Weights of a small transformer language model: MLP 512 SwiGLU, 152M tokens.
Each number is 200 + 40 x the weight over its row's rms, rounded and kept within 0 to 999. Layers, rows and columns count from 0. The size before them is the row's rms in percent of the matrix's.

# up: layer 5 MLP up, 512x96, rms 0.161, rows 503-511, columns 0-47
# down: layer 5 MLP down (transposed), 512x96, rms 0.136, rows 503-511, columns 0-47
# gate: layer 5 MLP gate, 512x96, rms 0.177, rows 504-511, columns 0-47
up503,105,229,227,334,255,214,166,137,181,123,183,245,136,199,221,169,212,209,147,132,207,186,210,212,154,125,203,147,163,161,185,226,198,193,178,191,191,196,132,242,210,151,216,242,231,132,231,238,276
down503,103,237,259,231,206,228,163,209,266,235,243,165,230,219,205,221,256,239,190,199,128,211,235,211,226,208,197,150,286,150,137,181,110,164,159,173,188,188,148,280,198,249,258,242,130,199,202,147,213
gate504,086,187,133,226,284,192,184,205,250,228,194,220,176,171,137,239,179,216,235,262,252,227,134,160,256,189,234,118,177,209,220,221,286,224,202,240,190,134,196,231,228,214,153,130,243,194,240,192,190
up504,098,255,231,175,143,140,200,227,201,172,207,218,241,185,124,159,251,262,187,146,200,212,106,251,210,188,204,211,183,231,232,219,162,202,190,230,138,142,162,172,147,203,195,176,228,193,158,236,171
down504,096,178,197,172,215,247,228,181,237,142,171,170,190,210,233,246,185,225,249,163,172,154,260,197,224,222,231,224,255,218,243,162,155,124,164,231,228,259,196,176,256,261,184,154,181,213,201,196,174
gate505,102,108,191,195,238,235,213,156,244,241,191,135,155,214,186,236,256,229,211,190,195,240,194,211,171,155,276,220,286,246,213,105,201,230,201,202,191,227,171,234,178,248,149,188,177,189,154,137,208
up505,101,188,129,126,164,172,219,116,133,217,219,268,222,137,159,183,210,209,233,191,239,164,193,198,126,190,143,194,208,220,209,215,186,155,200,124,259,123,283,154,193,198,258,199,233,211,272,211,254
down505,099,137,235,204,168,160,117,187,229,198,146,183,217,125,256,263,196,158,183,208,166,222,159,206,193,241,146,259,176,263,175,170,208,271,208,150,188,231,263,201,295,242,217,185,239,206,170,119,237
gate506,099,187,281,201,189,147,182,162,204,219,207,272,235,217,255,172,131,204,246,185,234,178,242,174,179,261,247,220,193,268,130,161,212,106,169,179,186,187,251,282,161,193,218,212,215,230,216,202,112
up506,101,157,263,184,249,178,216,181,212,156,194,204,154,256,194,188,197,181,206,174,147,173,182,263,206,157,218,227,191,143,195,196,149,151,283,245,215,142,160,191,166,210,182,236,230,258,211,216,223
down506,103,263,188,225,232,217,165,297,246,146,197,215,226,167,139,212,120,269,183,136,228,189,184,200,161,174,121,204,199,160,199,240,243,196,188,258,236,259,176,207,202,191,158,187,244,198,175,101,253
gate507,099,129,192,252,234,152,135,190,203,195,201,206,220,175,201,217,211,169,227,210,251,218,180,271,158,297,177,252,163,170,241,250,320,217,236,219,187,141,174,232,196,199,180,214,255,113,188,263,305
up507,089,196,128,243,175,196,191,254,231,211,216,179,173,190,231,136,180,248,156,232,205,137,197,191,271,213,178,224,236,179,143,216,132,210,247,113,131,123,252,190,219,247,179,229,179,228,199,125,128
down507,089,213,231,155,167,233,245,155,162,214,201,273,204,244,147,217,220,156,284,188,147,206,185,214,232,191,188,137,210,265,230,203,164,194,113,254,207,206,202,129,188,205,186,196,223,194,207,234,176
gate508,088,168,155,171,215,178,179,142,175,234,105,194,158,161,199,208,189,184,166,234,249,276,188,197,156,161,179,217,189,170,160,238,245,305,213,200,154,79,186,202,154,163,231,251,242,173,147,185,125
up508,091,276,234,141,135,190,201,224,223,233,194,226,223,229,201,192,197,213,187,298,227,202,210,189,202,127,225,242,185,202,233,168,176,237,210,136,294,232,159,153,177,202,197,193,252,115,211,96,207
down508,098,186,228,160,178,154,215,235,252,173,177,183,179,181,238,284,133,157,98,237,192,178,193,167,109,166,184,176,183,185,235,210,144,218,199,271,198,202,215,201,307,159,231,188,204,285,256,200,188
gate509,086,208,240,226,305,222,253,185,197,180,251,165,67,133,177,149,235,221,229,163,175,219,181,209,192,157,205,249,147,258,181,209,188,226,203,148,188,131,174,240,211,217,224,224,234,148,219,230,179
up509,084,160,206,224,231,191,180,227,134,201,156,231,160,204,169,152,207,157,190,188,205,165,169,115,283,207,202,230,169,267,215,236,173,206,233,140,200,195,207,216,137,279,162,248,242,193,206,193,187
down509,095,156,162,228,131,125,164,224,219,242,211,237,229,204,206,235,177,177,207,230,208,186,292,206,214,171,184,138,204,80,238,252,203,233,202,212,145,215,187,165,234,160,196,204,212,232,249,212,166
gate510,112,126,158,174,193,211,213,170,246,158,197,194,196,238,261,143,170,273,173,243,211,200,228,142,134,134,212,178,280,214,176,246,194,224,205,193,161,243,160,165,235,228,213,162,176,82,222,280,210
up510,105,171,289,240,236,194,212,178,188,272,188,241,190,176,212,214,154,164,183,138,153,163,197,169,194,274,192,256,197,261,215,176,221,236,166,202,205,192,304,260,152,215,217,201,203,185,179,217,176
down510,103,231,198,192,199,226,201,175,270,251,234,247,192,222,161,189,231,248,237,238,241,218,167,114,128,66,208,123,175,203,147,177,187,180,245,161,211,147,226,216,211,189,184,199,198,156,166,274,187
gate511,113,174,205,242,211,217,228,186,196,195,151,74,267,184,208,113,199,202,150,237,187,228,183,181,186,237,211,203,237,199,236,186,248,229,205,294,196,142,161,211,208,162,200,198,106,215,257,186,257
up511,093,201,192,229,158,106,203,162,203,270,215,186,244,224,156,188,235,201,210,134,196,209,230,205,225,228,164,187,218,138,169,223,120,206,265,252,182,179,242,141,201,177,179,139,178,191,209,265,151
down511,094,215,183,199,180,178,241,196,249,181,186,121,206,204,228,116,236,163,220,174,141,237,196,143,182,209,272,152,201,275,235,143,183,181,237,236,254,230,156,223,161,229,203,210,190,127,188,206,238